{"n_kv_head": 1, "parallel_block": false, "extras": ["capped logits"], "init_std_o": 0.006, "lr_head": 0.0102, "final_lr_fraction": 0.1}
Each number is 128 + 32 x the weight over its row's rms, rounded and kept within 0 to 255. Layers, rows and columns count from 0. Numbers have three digits each. The size before them is the row's rms in percent of the matrix's.

# layer 5 MLP up, 896x224, rms 0.0823, rows 592-705, columns 0-55
042:144068115163135117127127130141122129096172088185150117115063136127157217149116117109137163203084153111116114159130124105129147167098066073078146085161150105117174119149
103:063118125168171099178131102140064133150139098127130126101124139113162121132133113152194140130088076140138147113162099070124119132145080076121143151113149129135181125088
110:099088225127145131174105121142141142132099154131151170142069091175073142157078167119145127141113117102152118116117175136171083084122112128154106100100153112104128127066
114:110111144161105116162075077204173173130141178137127125102071146158128142133120177120105123098142092108136092126112119139092180141098111124095109090174154137120187112114
108:083113108132144129155118103083109123075125101105130105202125140172133153156152111153116117179144061094104114150124046108101158102146103137149146131178150113154176103122
050:126079112153136159095191122133124176084168135187151128130090103178024135128098134168195131162092145123115119177149142073142141143136083087110148104115143135114150109126
106:092114174101134141108164067133119136125153134145146074075115081126095116208089186157180136179138136070072115145106129150170136152117123139179106104105103141093115116085
110:156084167157119142104087125151089131142172122119129145121134149184102147133095139151135149111160138091150151105123156096102061179106098083202110132137170106060081123084
092:158139104191117171103085138169163152132126076140131173151173196100100117172151089143156138151151156163065093111131155158188085078131112113173144109086050087174131113159
102:146130131126147093148105074110151192113114167111123113072117117175138151135119136120160123139110130088047110149114104126113157166134119171120103100129147121103192121089
090:096103156108173118160114141093144160096159150146164062144164126130144126102084121144142135114140108115141157127082124137168181179155113137128104129110116143154138162149
119:166125134140105079168132102133064149135109075114162130129152109152139124115121128122153128137127134115131103107172108096056156137109135138130119121132163147112115120110
039:167107081133159049117086115127153162139144091152135085138063076164098132163165082159125190142110133149129140170117110127096092099078069101175125084130133071073160124106
114:172134077114166132144132080115123143140137120191174159130130084140149134135097191188104147150154141150103083143133094168032099171144131129187154135137153085127172130111
068:136133109137055154092142171093138107090118107145114190161134099164089099206134131192105122091111111165090108146126150109144212090139155164170127144123079156060110155123
102:214118133161168156127152093090120138141140136077140079117159088099124139078163132129106129139113147106132111097096153169143135185134114147171176161161141167083118122091
101:098113165184094151126199101134204157060167154127127113146103128140077137165109149165128141117160094118096120149107119100111127123114115108196105097132075157048135124106
096:112123131100094148089162124137220100114137129086138145158138162106136170137188055131115115138136160170091105163130195122133117125136099091151164147135073079147102129127
104:069122164088109134124107161092154168091107118110177162100101118193130139122060152196180142118149125148112121119127151139103122128156122149127169133148130102108139122113
115:067119117164144112127133165115106122116143046145144049129099127156113134083107124126124146197096085098195102126154140122143081107119127092134177116137151069105091113170
096:170126124146139108075035156187161156096095110133122115187096110143101118072154092123163162091138097116108094114181145150162129123135144089093099106101149126069172131116
101:115148127160104097142171139130164125134140150131111054108098124102123121097120148125113142200117073099104131148146138077111078135122139104100142168083133078156091064139
099:131104171186146170120073147119187115091110144169141157058119124108198145136167135167119125118110095098161117130123167075144159124144117115126139101105164078071138107139
102:244127120155162153154066136140120123112206140074127147118121110123089124156162190116104166132151172094140120120158139204094114115120112103113145076164138128106144137099
119:126098169114109142172110134111141172119189093103169149169130115100083139122040142141111114203110098175148140105155118160097101109137118115115140114130156095146096114131
036:122093137158184069167082113149141168086135133109176073160162175142132201125183126184105154187125150159115064191178133132149095163151121126191152064128146137141168113085
109:185081161086155065138139137164129168127118122161161137205119072134144150082174105149134125155023168188175107136213138103111135115105108113133186150126063087165111125204
109:129091181183160098134111133164159125105160127188119097133120151179092128140059139128146135185174198119142079139104134105063129140108132090121123105169069123148180096118
109:106127089150115155167126095132190185142129145086134177095103116133173131106177068121120140133060141143115116119114137115065093120145132071095214115148097067127112118141
104:102121132176092133185092133125161124030108126156156162206136156093109139130146111152146147166080096069177084086165078115128116108101126156110127108083148106063138105107
099:105118126148092163143113093100152142123128135142123086115078101195102152164090156124135155130167087073099135143105168146146133106110118104238142133126107128084125133086
096:128117175127154119159089092108096127158103153128166155206118080180125152134176215113165139132130113181099157121123013131112126114130097169209088087116177142146151130120
107:098099111155138102147120051142119145116125160093142143109080124185151139176115171125153136136135071149145103133121081170085187144147110116116112163156150133094141130115
103:135092137130128053093117134121109133084194146174116077076110076126123122148090180147149174110158123123105118167099084114101178189113133119176107100134085126112184112089
095:095088113159159178132149115158140153124126156144136149140155134079171122065078094176139139138107148095153135092185079139138125108126125117133127119129065149126094117137
096:132107136118114133097079100148156185074156124088121198107119126054101120173114093144127102106144158124124102145143118106201139106125123152155174057112112091145135141148
110:115137141112111093147172125139205174095190065117129143143145154089136141055172087124138139142134170188124076085106113124085142105112114013089152152185132093116161130115
103:200131118089073179096152120137192128081159135168154122151111115098052153199142057116142106176126152109118125131135164086149088096145096088104137081114101097111099144088
102:077118131083145133144094123151117131106120062141161131122104186118048137131126137125108140114158152122146069123094135126157044176144116092135183153108109075147108094107
135:183081129132101102142085126087128139074181142123163141109099124123105154142122116176131146106112173154171126132131104148108170115132089140148165125143094118132130120131
103:127113123151142101114084115110123147126139171128155120108143067119144139073127130137135137131146172120120112130121049132130092186139127109060111144123133099140137142137
097:166120107122130116158145122106143133132134087104178055122131114132074129123157158129122124122110144120171137142100070124085108150151131155103139141137204100098154118121
091:135077152131094125174112123083140141093069180192118116139120094142097149165098102133153132201151094134104090135091089136168165162119108088182125108154123124138122106088
092:100116136161188127126163135136082123142181091202117067127129108113173146097121090128110112139092116099144129124136126120161106148129100036093091131208048115107111065065
118:195100165075223149087035085154129126141106149139143116119139113088067126211132178170123127135135121143136103103167142135138142149103099124159136108149150122108122128123
105:132133128104090125163136133105097131122129131140132149105126110115091161071114157128145155157126170146148062160116119129157159138106087043132127128147148115131127124113
105:159139075066164110144138109120170116132091179080147119156133105177067131153185117119168138137131184152086135153178155109128112168121100161079133129107122130124163096117
109:128113170064074137169098112117181145053066159134154146136135114139156157138150072152135156127110130136116105149136114119129150121079086146130133073137131128108124085186
096:132155083103125068157101140073117158147123102104139095129045141179099137078175120120105145128098094139136121148128105166115153101122109113118187133172149096165194157169
104:164102090132083127120136117129079117131124052100120123122137110116097124086162126143101118158133180065150100133146117124060090092123108128131158118156164111158079088064
113:175118103163109098186124112156134212109142127097121140093100166093126157093173063121141138176047119137140154142186115149121122091150117147092170131141108142115133119160
099:166149126082163143145161092087155168157112114092113118150122160136115121064139105121175098153123161124101075095130161120095151103133117154146135113177102148131165142137
106:089107144112141083154099066117147175147163141168151149133161121147146122136102151141112116134097101127116098138115118008107114081099108162135225086123131152134139128120
106:088112124189094136103181159091139170111146130146137131157165138102134148074072159135157134137147108128127125127135111137082166112095121055127183124130131150131157083107
123:117107138131123066138120113164110111142179049145130076152153041083137155112125143124102124141162137152165126150189137133097064153109127091097104138217101087139088108152
110:156133177107199090120055085090106151118126112087142136093141164173153134165127152131113153137127083131074131169119118155145164143123107107133142091138152122150143135075
108:134116137110149109163064102150149167123103105086188132105088148192119157173134094133084141144130053189094117128127162134147146112122081090092147126130163091149157110094
106:120116132149103155087103124086153112051120149149095106164155135122122142147102128170148127107141183198091085149125091084140189134136119142146098146184084141110179144139
093:179110161117163109133078113156115150158136100133143094140109106138188167113195129127141106148112117133081107150136100159082033125145110132133128113099081081179135117108
110:197127096134089138150095117177111122123105053088148178097125150094080128131145119138106149142069155141139076097209173125176057096133098075171162090144102118141147127103
113:053129112121154032219099117088109135137105081116153103143096143144122122142151133110170112119118138151161142124141090096137142129130109152106167163097072095110138125117
102:088100178143143125140089138072143159103149105106130052145154152251124147107071140151190103134064124164145127163177102078095134146099115164074134124118163130100157154153
102:115122149156107180125143085190120167053150172208164112121057104145098141180093119142110170088142117161139079120129145038153134130104101091174127040151061111149158123096
110:174093176131114099131131118183122161153179054173076100149127080058055155112147090127102119123135123101098115128081144106138128110127109171217116148192124115071127115137
041:111059151112169108122107126101170153049122162125139111136117163115147128111095122181189128127126144146139108157189142143080124217109067142148119102113114107087117104120
097:129090111133138108103086128090204152071157131187103136098134104172113124240144165208147145099119078092094103122110063124143154138155112132124170155106122152091126126075
100:166095132127088152126157103132174130067078134175157100181111188135070142126129087145108151175134167181081076141133150117103169116140096152139181126153064108139080113161
108:124096152107207116183089073177128106104125093134113132069107134129135147170105126134143104114103075191102090136137120145179172124094117151116127129145168129106163118107
097:061123084143128161139200125139152113057147138107119135069073155129172142158141072169166129118069106122144050154110168002152143129173134120094133146138111086094140115045
101:139132100190149170101155123125193112120151097162160101127129152105110124071134079157098135116145156134156082118217152135124094178102095100116140100096111076090146082173
115:160122068097228121079166095203138141093137098147132134131109150105110141146190096107115139156110124140148094123197118060066079160110100117161099113193109093155095109144
099:132154119155134146108113099117119108124137124142118121169121144114147118102080107134131131132160086120085111126159065130177041146159114063126187064114090147159225153118
133:129089121171154088105136103129109189113147115217108115099129104168113154155102145151118136124163082113103081133124118150091095135144121132152111125126070116101141123084
100:171093146226125084135146108092151158116153154157155145137111108108114156133053181122122105134177096163152103121171125071137087142133126125138172133121143078128164119133
111:138086157098073095131090113152099136114171031141141087202152106187090159100157090139128144174129184187163124141199122039156129139104108041121158059163084125161112106182
034:155104111180167142154135119067148142103103083109188084145116153150128173104089103209120205154103106139138123130161100128089103136116073102155185084114117060130117120099
097:119120179200214174104147112107161147115208102198135103141133101121145151095118097161105128091115132172154132099168114108123158179139120113121077109127122111110164127086
048:116070150168116078147114096179152176071123111136210129133088156156093152136117112206169105169134090159134129131115158096095121157104082106151155072124116112087180101120
101:111152084128109080135060125101169124147117132101120170157153197079129147158113098143144149219168167136120084133103148139108086110128130083138127143143144083135164137141
102:117114114126107149147136143089140122095095133141110152149150152099137130099148112134147107136100075134134111120108119147120114075134108129151168162117097115081123121096
102:175117109055165127108102110160094146135121098140139116115182114074166151099170113158105128148139092187140127140135090144118089106111085113157164113113114080170153094156
097:196130132079137108061062081164141136117117087162164047100110111063046153086120075146124124130121113126164142123214214103099129126109120162114202098112133076093099095131
100:174137114123109074102107076139115134155129098115091169116148152127116115146135121106143146190109187150122134139172111114121085142144113120092122140158164047117129105157
090:097126090156087161103085136186086164139118109151116144178085123136141136153126147126157145131138097142129076138155152129195061124125120120163161050103077125141193123063
092:124138106122068181172158160080232134101110080132169164165148145148099124154103095171182131084080173155097145131166101046120149102117126099125127134137082138098120153070
096:050092124091127148155115068098121113113175164121137158136133106078182133119124080143084162147118098110140124134082125148109124125104105085109161114224103113123070081113
108:185122137119127102122084098041113139099106087139153092219145124171125146118134138141199142125148161135117130147219160146089124148106111160111113111116112121118158116132
103:105100159160176142151083098127097137149140151125109113121124174130126119125086158149142182154128043120113129108124113166114124116094116164117112138111158122164152075101
085:113108158147137099157048136041129143153103149150130138170110118130137130155107086152147137157181052139148129141114108146150130137144107071113171124107123131169203109125
086:083127186147127133165111152132150132133147127118138116089121109101122120117121123141111112109131057130138118122115110204150100114140145043121162126138076100140172135113
106:109128162118119109133051122120101120103144093100123114120106129222154134160114181158095138151134051189093135155129116182105110121125144131129155103162140100146106110165
109:153119145106156145169116118131173122108119183089156140119159169126109170140134115126190137137114106159100134124186127113082112130107127118126178114164098139083121129108
112:092141142157070123175094144134131151107096134132164141120102111143123169109165137150136103122160146203165092099212104182094127117148096139162131139129061104089159166087
097:064126133108117159093110130127087122075187114167134116115170072171141123138141066143118140097133116156094040121111163125174147081148139125134161095106101086147159153065
109:137119125133162144142132078043117099102103126099148148100174125194218147159131154119142106140177097094097053145153085156088134157114128152155114091164159087142177152071
106:085113131128096120080107106062123147077089113112130170190135117168068129152143126139133125174140158145119121156184109054161170109172113090167135092114165152158115144141
109:132090115127150126117116077136149160085160099123140139129095080148142135164150140140153149112090120073080110124173103119102169128085101103147108048222135120109095120174
103:114130152100128114134130100126100199074151122104107140133148088141136153106110093133125144126172102155108064161094167140152141119154111067108161122119156075129221096069
099:177141150156077112158102088102195190120169154155122151091077159138160150132113086175114151114149122149081069114119233127117139125112137137142172111133024131101100093121
099:143105115168135077159129121134140130062137135170105136170094124150109147160126141133193150105152138090071138115111135131112077157153117114221108115156095125110110133114
096:168112124191159131120133115163127129148145147141130131116096127094165120123137162155157121196141159158175147131167150165125120136115136105126113137180170128083161055116
104:112106138108158108145120133118096175039179106093159141125090066106173159117136115175119134128179161128096084133147059163139166155079136144132151034145138108172240111186
111:180132135212204119087148119089129132130166123091168081143083108124118133116084142130132106123108073153127103112150115156099087177132102087098131076133155143130100132107
104:149113172149107080131126132129134125163107099156138131125103157106144134089133140110183142173106150099125122149193173167140085126111122113121179123187104107131125138173
111:090096174117167072156129112116109164089172137093146079131096188096120135111168148132231122138082136103101142132196084119076160096136147157156183115161164127134169122169
105:229127111141156082120134121121115162140158061086154044172150120105148131107145090148133138122161155153123144095143170105057111141148121155165108116138058126053101135159
102:146135108194088155057107060079138179122124150180152101121085082087149136067124155154131132120100146126110092113121152170104165109135109108093129106123141092119145129026
113:097122123149182125093153105069116136111103077120173074118089124139130136159139161141135126171105150163140142123139107154154173144172125122119136154132154156060124081084
100:078135093178118095147149123174136115129150128127165074118133145127137112163095162118120110130126106116164131132115057081105051125139131129107200109192061092130111133139
101:179082192085118106166138115138114143123124143135171122110074163106155154124123128126151149137126130131082135150110157119125160128145068140124083099143126124118141118152
105:104132106104130109136133142145135117135149126135130156123129209056208144056172106115079124168017131147134069156214128159013110082137118131094152123220155100125132133173
101:184141112111095133109118106161102187108191098124166145150098130149132137102107069115102130209153195166101101146144120105134128143096115086105123074108118135133135113116
092:105116184141168130134141091129142140133157084124170123138116099110157154053114149128130109107132109180136099133123178159144073150124121072150161103155160101137113116114
124:098124155145151124088106134166169232078149176133130098162109124158063127101126137148152112124166190118143139149162103091098159152121122125113106103134133086111188121187